Part of a small language model's weights.
Training: a variant of SOAP for these matrices, 210M tokens, 4602 steps.
Each number is 128 + 24 x the weight over its row's rms, rounded and kept within 0 to 255. Layers, rows and columns count from 0. The size above them is the row's rms in percent of the matrix's.

# layer 18 attention key, 128x128, rms 0.17, rows 126-127, columns 0-127
size [ 92 102]
[[140  93 109 151 162 118 163 131 124 120 119 128 130 158  95 129 132 128 131 107  75 120 116 150 138 127 139  95 147 136 134 108 119 155 130 100 101 143 178 144 132 144 128 153 126  85 135 120 183 116 123 123 110 120 104 154 130 135 131 106 133 167 104 124 137  52 150 168 137  82 124 127 106  79 177 130  89 140 166 121 164 128  95 109 175 114 109 105 130 125  91 105  94 138 123 128 144 110  75 116 105 124 109 122  91 110 106 106 136 134 100 160 116 131 173 138 128 147 153 132 156 114 148 100 127 144  98 165]
 [166 127  78 193 112 144 118 131 138 104 135 148 164 122 117 126 133 109  79 130 123 146 105 120 165  93  92 108 120 150 170  88 147 126 127 110 137 105 130  94 162 144 137 112 115 154 114 112 157 120 124  92 140 134 134 119 118 145 153 150 101 125 146 119 122 138 107 133 143 125 139 140 131 170  92  82 134 122  77 131 126 152 114 116 120 139 137 176 178 137 134  81 114 149 135 109  91 117 112 129 165 173 130 144 139 158 197 144 149 106 114 149 153 193 143 121 138 104 121 107 140 148 125 119 122  92 132 118]]
# layer 18 attention query, 128x128, rms 0.171, rows 127, columns 0-127
size [109]
[[142 163  64 146  99 128 130 148 112 114 103 122 143 149 141 162 127 121 149 121 145 109  96 122  90 112 150 140 124 143 152  79 159 105 132  92 181 142 115  92 147 130  87 106 105 179 130 124 114 120 121 157 118 119 112 106 121 142 116 157 127 123 143 181  99 121 102 108 130 103 125 130 146 144 140 110 138 108 155 152 129 145 149 101 119  88 138 123 176 122 116 138 140 162 101 152 164 124 107 101 130 167 158 109 137  86 149 137 130  86 119 167  82 141 121 102 106 115 122 116  91 167 148 151 119  71 110 129]]
# layer 18 attention value, 128x128, rms 0.218, rows 96-106, columns 0-127
size [ 91  95  85  89  86  78  98  81  86  91  94]
[[ 94 126 119 120 144 130 110 122  96 102 166 137 163 145 121 168 121 109 134  66 160 124 134 138 154 114 129 172 109 112 123 102 147 163 121  84 128 153 116 180 161 121 168 109 123 128 125 149  97 152 127 127 123 149 103 130 114  82 129 152 156 127 126 117 111 110 131 104 156 134 140 108 159 110 104 110 104 168 120 163 157  93 155 172 121 121 142 139 120 188 114 144 156 101 101  85  73 141 105 130 129 137 126  82 115 127 164 148 141 107 126 138 126  85  87 150 142 115 105 138 118 106 149 155 116 116 155 156]
 [ 94  83 167 131 139 123 157 101 139  96 135 141 159 131  96 120 123 168  88 125 130 119 129 134 145 149 137 140 137 118 130 145 129 131  98 124 157 110 125 131  99 105 133 146 100 115 125 150 143 114 160  90 152 115 123 129 115 139  55 127 153 102 122 144 120 119 176 135  93 132 123 102 104 129  92 153 180 131 152 116  95 145 178 122 135 102 123 161 127 181 112 135 160 144 100  93  92 148 102 151 121 104 117  64 171 171  98 124 134  97 159 129 131 163 111 151 128 150  91 147 122 121 141 132 129 143 108 156]
 [117 159 129  94 125 128 115 100 132 134 123 113 120 128 106 124 145  98  74  88 149 131 124  89  97 105 129 143 131 112  82  90 151  90 155 168 142 133 166 114 135 131 169 132 147 127  67 126 130 129 117 131 175 119 135 141 112 150 101 107 112 117 164 131  81  82 128 155 111 153 156  93 124  97 160 124 136 130 149 166 111 148 130 148 179 142 121 130 124 137 143 134  86 127 127 101 123 175 127 125 119 132 117 129 124 155 161 135  84 100 123 134 102  86 122 151 147  78 114 145 133 133 188 145 132 141 154 160]
 [138 142 110 173 157 105 136 142 140  88 155 134 116 159 144 187 126 150  97 131 133 119  95 150 117  93 136 118  88 126 175 144 103 141 148 130 113 114 111 108 155 161 118  89 140 115 162  81  96 164 147 158 142  80 144  96 119 135  59 128 137 150 118 144  90 146 157 151 109 131 118 108 136 118 105 157  62 123 104  80 145 116 164 132 151 119 124 133 116 126 112  94 111 132 148 109 135  70 147 147 154 137 128  96 149 132 104 152 122 161 138 130 136  93 127 120 138 143 102 148  99 116 112 124 120 132 128 134]
 [110 116 107 139  96  91 125 165 148 123 173 152 161 170  76 118 129 120 145 153 106 151 130 116  87 113 106 102 136 156 123 126 142 102  99 157 169 151 115 114 114 120  87 103 179 115 137 120 108 128 131 146 156 119 117 107 116 158 163  77  82  70 131  93 158 125 131 144 131 106 103 131 126 136 112 136 144 121 129 113 123 145 125  62 110 144 108 133 145 128 146 113 161  99 121 128 146 126 108 141 118 153 117 143 175 139 105 148 102 122 140 175  94  80 133 167 139 139 128 155 129 135 118  95  97 130 115 168]
 [110  96 132 124 104 104 144  98 144 112 106 180 121 116 150 114 131 131 126 113 142 152 173 142 163 127 110 137  98 111 112 111 130 114  84 110 140 130 141 145 124 107 144  88 137 102 134 112 117 160 127 167 117 117 120 187  90 161  96 126  97 151 107 178  94 138 145 123 143 129 129 122 114 100 138 145 137 184 138 107 125 116 141  77  84 122 124 138  81 176 183 157 104 130 121 114 109 118 114 119  93 112 115 103  84  78 159 146 113 127 145 120  84 104 117 126 126 152 122 141 135 155 146  97 103 103 105 110]
 [127  84 145 132 140 124 157 128 101 161 146 188 107 120 144  79 106 143 116 118  76 107 109 125 121 125 109 156 149 114 145 116 142 132 107 104 148  96 114 151 114  98  96 140 149 128 167  99 108 149 133 134 112 108 134  97  88 142 120 118 108 132 119 142 199 111 158 178 154 118 114 137 146 175  77 132 107 172 108 130 102 116 153 135 160 177 155 173 146 148 135 124 140 154 159  87  92 111 109 119 125 128 129 126 129 108  95 121 116 126  93  95 130 118 121 133 131 129 106 154  85 155 147 117 122 131 135  97]
 [113 128 151 120 143 124 105 124  79 136 172  88 130 122 140 121 122 129 161 157 157  87 111 129 159 126 120 130 128  97 106 120 121 150 146 115 152 131 113 137 162 131 109 156 116 174 153 103 158 124 138 100  91 129  86  96  84 125 103 118  87 137 122 133 138 149 167 123 182 114 113 130 148  92 149 166 124 129 161 141 121  66 122 129 132 139 103 148 153 185 139  93 145 166  97  93 136  86 145 101 136 123 120  94 129 116 108 161 111 172 125 165 139 108  90 116 120 114 144 102 110 153 115 124 102 128 150  98]
 [148 155 149 130 129 136 115 170 103  85 122 133 154 124 105 138  96 166 100 152 134 156 149 118  75 137 117 141 175 110 148 132 124 144 134 141  73 126 181 153 140 154 174 124 131 150  68 109 101 121 193 164 146 100 149 155 153 119 134 152 102 116 128  98  74 142 164 123 129  85 147  68 113 128 130 119  90 130 136 130 126 159 120 145 124 155 105 105 113 109 132 147 170 107 102 121 121 159 142 151 102 115 112 131 141 142 104 115 115 153 117 111  84 140 121 120 155 119 108 106 115 115 124 107 124 136 138 142]
 [102 150 122 107 126 115 103 141 118 156 146 102 159 151 107 142 128  90 133 171 135 126 138 111  95 167 157  88  75 145 157 121  96 156 111 123 108 144 123 127 113 126 125 144 130 133 131 126  76 166 108  86 155 163 146 113 127  70 148 108 125 145 114 149 171  92 115 101 112 101 136  99 152 121 121 128 163 153 118 127 142 119  69 117 104 128 157 105 103 135 128 175 149 124 124 118 138 120 112 103 119 143 121 104 147 115 145 124 174 142 106 132 111 174 106 162 103 140 151 103 100  77  97 162 157 127 164 116]
 [129 154 123 159 134 110  95 113 106 127 110 183 109 150 156 152 111 118  95  63 119 143 138 133 125 121 154 133 118 149 111 120 124 142  78 129 119 116 133 135 154  80 139 163 155 138 173 138 128 135 139 116 117 149 107 111 123 151  96 121  92 138  95 157 121 140 113 173 154 106 136 124 124  89 128 115 106 154  94 121 102 146 158  91 177 148 112 145  90  98  80 133 151 115 131 104 111 103 112 111 170 120 118 139 120 117 146 136 195 147 143  96  82 132 139 149 122 138 146 120 109 159 152 111 157 163 134  91]]
# layer 18 attention output (transposed), 128x128, rms 0.285, rows 96-106, columns 0-127
size [ 88  91  81  86  87  77 107  80  78  90  88]
[[130 109 162 127  92  79 110  92 110 134 125 107  74 126 137 114 135 162 145 157 168 124  75 129 191 123 102  76 141 153 118 143 129  97 147 131 102 115 127 137 106 126 109 158 128 147 121 136 114 106 104 140 152 153  96 122 149 143 144  80 149 142 187 131 101 150 121 175 115 107 130 169 123 136 154 156  91 127 140 126 137 117 130 159 119  98 165 118 129 102  98 117  86 138 119 147 156 130 102 133 157 113 129 179 110 109 111 134 146 102 143 140 113 162 109 128 170 126 129 150  99 128 139 125 175 148 126 105]
 [116 164 178 108 125 139 127 135 113 136  95 169 161 113  90 178 118 103  68 113 116 107 113 127 158  96 101 110 140 108 151 148 154 103 147 123 100 129 127 112 107 150 139 149 156 158 127 121 127 164 100  98 117 130 139 130 137 111 122 128 117 137 137 182 139 102 143 111 151 119 137 118 116 124 156 123 108 123 114 161 130 137 144 123 162 149 133 124 132 124  94 109 136 148 165 128 177 105 147 108 112 127 156 130  77 121 117 128 130 140 116 121 100 114  74 211 153  93 136  77 114 135 121 139 160  82 146  94]
 [105 124 118 104  83  80 128 151 118  95 135 107  84 113  90 119 170 137 135 113 125 117 130 102 174  93 145 151 135 122 124 162 177 112 120 111 148 144  39 127 122 141  75 181 119 122 112 132 132 150 150 147  81 108 114 103 170 109 139 160 135 105 119 135 160 175 185 143 141 120 135 121 141 175 138 131 143 146 137 110 120 139 144 100 128  93 146 120 145 108 141 106 143 167 152  80 123  98 146 124 118 142 122 132 163 125 127 142 132 107 116 107 158 174 123 131 143 123 125 113 120 125 132 114 122 139 127 122]
 [ 92 104 112 127 117 176 120 166 117 164 107 123 132 102  81 143 116 127 143 154 172 142 109 125 153 155 136 125 109 168 121  97 119 172 112 138 122 117 163 100 153 119 163 128 136 159 161 131 150 150 145  66 153 129  60  84 128 116 172  96 149 114 129 122 115 113 145 112 166 128 131 152 171 115 131 120 137 101 108 143 141 117 128 168  98 139 114 170 165 128 106 134 130 132  99 133 115 125 137  95  97 142 108 136 152  81 136 117 161 106 132 142 126 116 152 114 150  88 117 120 162 105 109 115  95 155 121  97]
 [ 96 104 113  75 176 128 131 116 160 121 146 148 105 112 133 142 111 153 152 145 128  81 122 154 159 183 166 111  72 117  78 137  99 117 139 163 131 108 127 163 140 113 107  94 140 103 155 120 100 148 114 143 165 102 145 132 127  99 163 135 144 150 143 139 169 113 140 151 124 135 157 129 106 140  87  99 171 120 148  98 134 115 148 125 116 118 107 156 121 122 147 154 107 114 157 134 107  94 127 113  68 143 156 117  87 127 160 128 121 139 114 108 147 135 173 167 154 117 149 114 107 113 144  96 107 133 130 103]
 [166 146 116 126 131  95  63 121 113 170 153 150 145 117  95 105 106 114 121 169 118 172  79 136 148 134 134 128 198 128 156 145 136 102 122  94 133 108 128 174 112 145  97 101 133 143 137 120 127 105  97 136 118 160 134 100  83 120 150 113  97 131 142 137 119 118  82 125 133 140 143 169 117 136  87 150 169 110 135 134 135 141  98  94 118 141 145 153 131 131 103  97 133 121 128 101 159  86 140  89 157 134 177 140 143 118 117 162  95 115 100 140 149 113 131 142 109 159 132 116 146 139 124 120 122 156 136 186]
 [115 103 163 120 114 129 185 153 108 163 135 125 135 132  99 108 115 122 143 105 123 142 109 117 145 131 147 100 109 129 134 131  95  93  99 138 143 156 145 168  97 168 137 125 154  90 138 114 148 179 118  94 129 101 110 143  91 118 124 120 153 169 105 182 110 129 125 144 133 136 133 109 103 118 126 138 154 147 138 131  71 128 149 142 123  78 112 145 131 116 143 121 126  88 109 164 172 135 106 168 141  88 125 116 125 190 129 157 139 123 111  98 142  74 169 123 166  94 126  87 126  99 118 140 105 129 144 144]
 [145 127 134 142 122 139 108 106 171 127 115 115 130 154  72 134 119 118 135 109 127 106  80 128  99 152  94 146 115 148 110 122 147  92 132 127 116 143 123 105 120 147 175 131  98 123 124 144 130 157 116 111 135 106 123 141 111 146 144  98 153 121 160 150 108 111 110 122 118 157 117 140 144 110 117 125 107 140 154 102 102 116  97 161 123 125 127 129 122  95 137 179 130 121 148 120 178 192  96 126 111 105 171 108 177 142 127 142 183  86 106 135 146 127 168 112 137 146  96 172  74  80  93 163 128 117 135 175]
 [146 143 127 163 150 152 136 187 148 106 101 121 108 124 143 151 142 140 160 160  86 119 129 106 157 161 123 129 101  89 171 148 167 141 126 126 146 111  73 114 185  78 103 118 129 121 119 120 128 124  92 112 151 135 132  99 172  90 110 135 140  95 149 150  93  62 133 112 118 143 139 170 107 103 136  84 144 133 124 143 137  74 114 120 159 100  82 147 153 124 121 108 153 118 138 132 139 108 120 145 131 130 130 120 158 127 127 137 116 130 117 142 145 145  91 122 131 113 143 174 130 106 105 141 149 137 133  81]
 [131  90 108 128 153 124 154 142 105 149 146  87 149 160 146 158 138 149 134 102 142 117 135 130 152 141 118 135 181 111 129 108 113 124 145 107 131 144 144 172 167 122 162 168 122 122  97 102 177 108 108 132 119  97 122 150 171 149 134 115 142 129 157 140 111 134 147 112  90 124 145 120 125 117 105 128  84 146 148 178  96 151 121 110 126 126  97 145 130  78 131 147 107 115 127 143  98 101  89 133 124 143 166 105  97 137  82 133  72 140 175  80  95 135 133 130  78 128  90 137 106 136 152 135 151 149  89 131]
 [161 141 126 100 133  99 133 169 156 148  62 126  99 148 122 130 134 101 114 123 155 163 127 116 171 120 122 101 109 126 162 121 113 148  72 146 145 116  98  94 122 149 117 145 111  75 120 125 155 115 124 121 183 119 134 145 117 152 136 119 182 145 160 132 117 146 101 121 130 108 144 123 144 122 130 163 151 115 150 126 114 149 150 151 131  97 145 146 133 132 133  91 102 141 165 161 118 114 155  76 167 128 118 101 123 143 171 144 116 103 108 124 153 139 101 118  68 131 110  85 101 101 125 139  73 110 140 140]]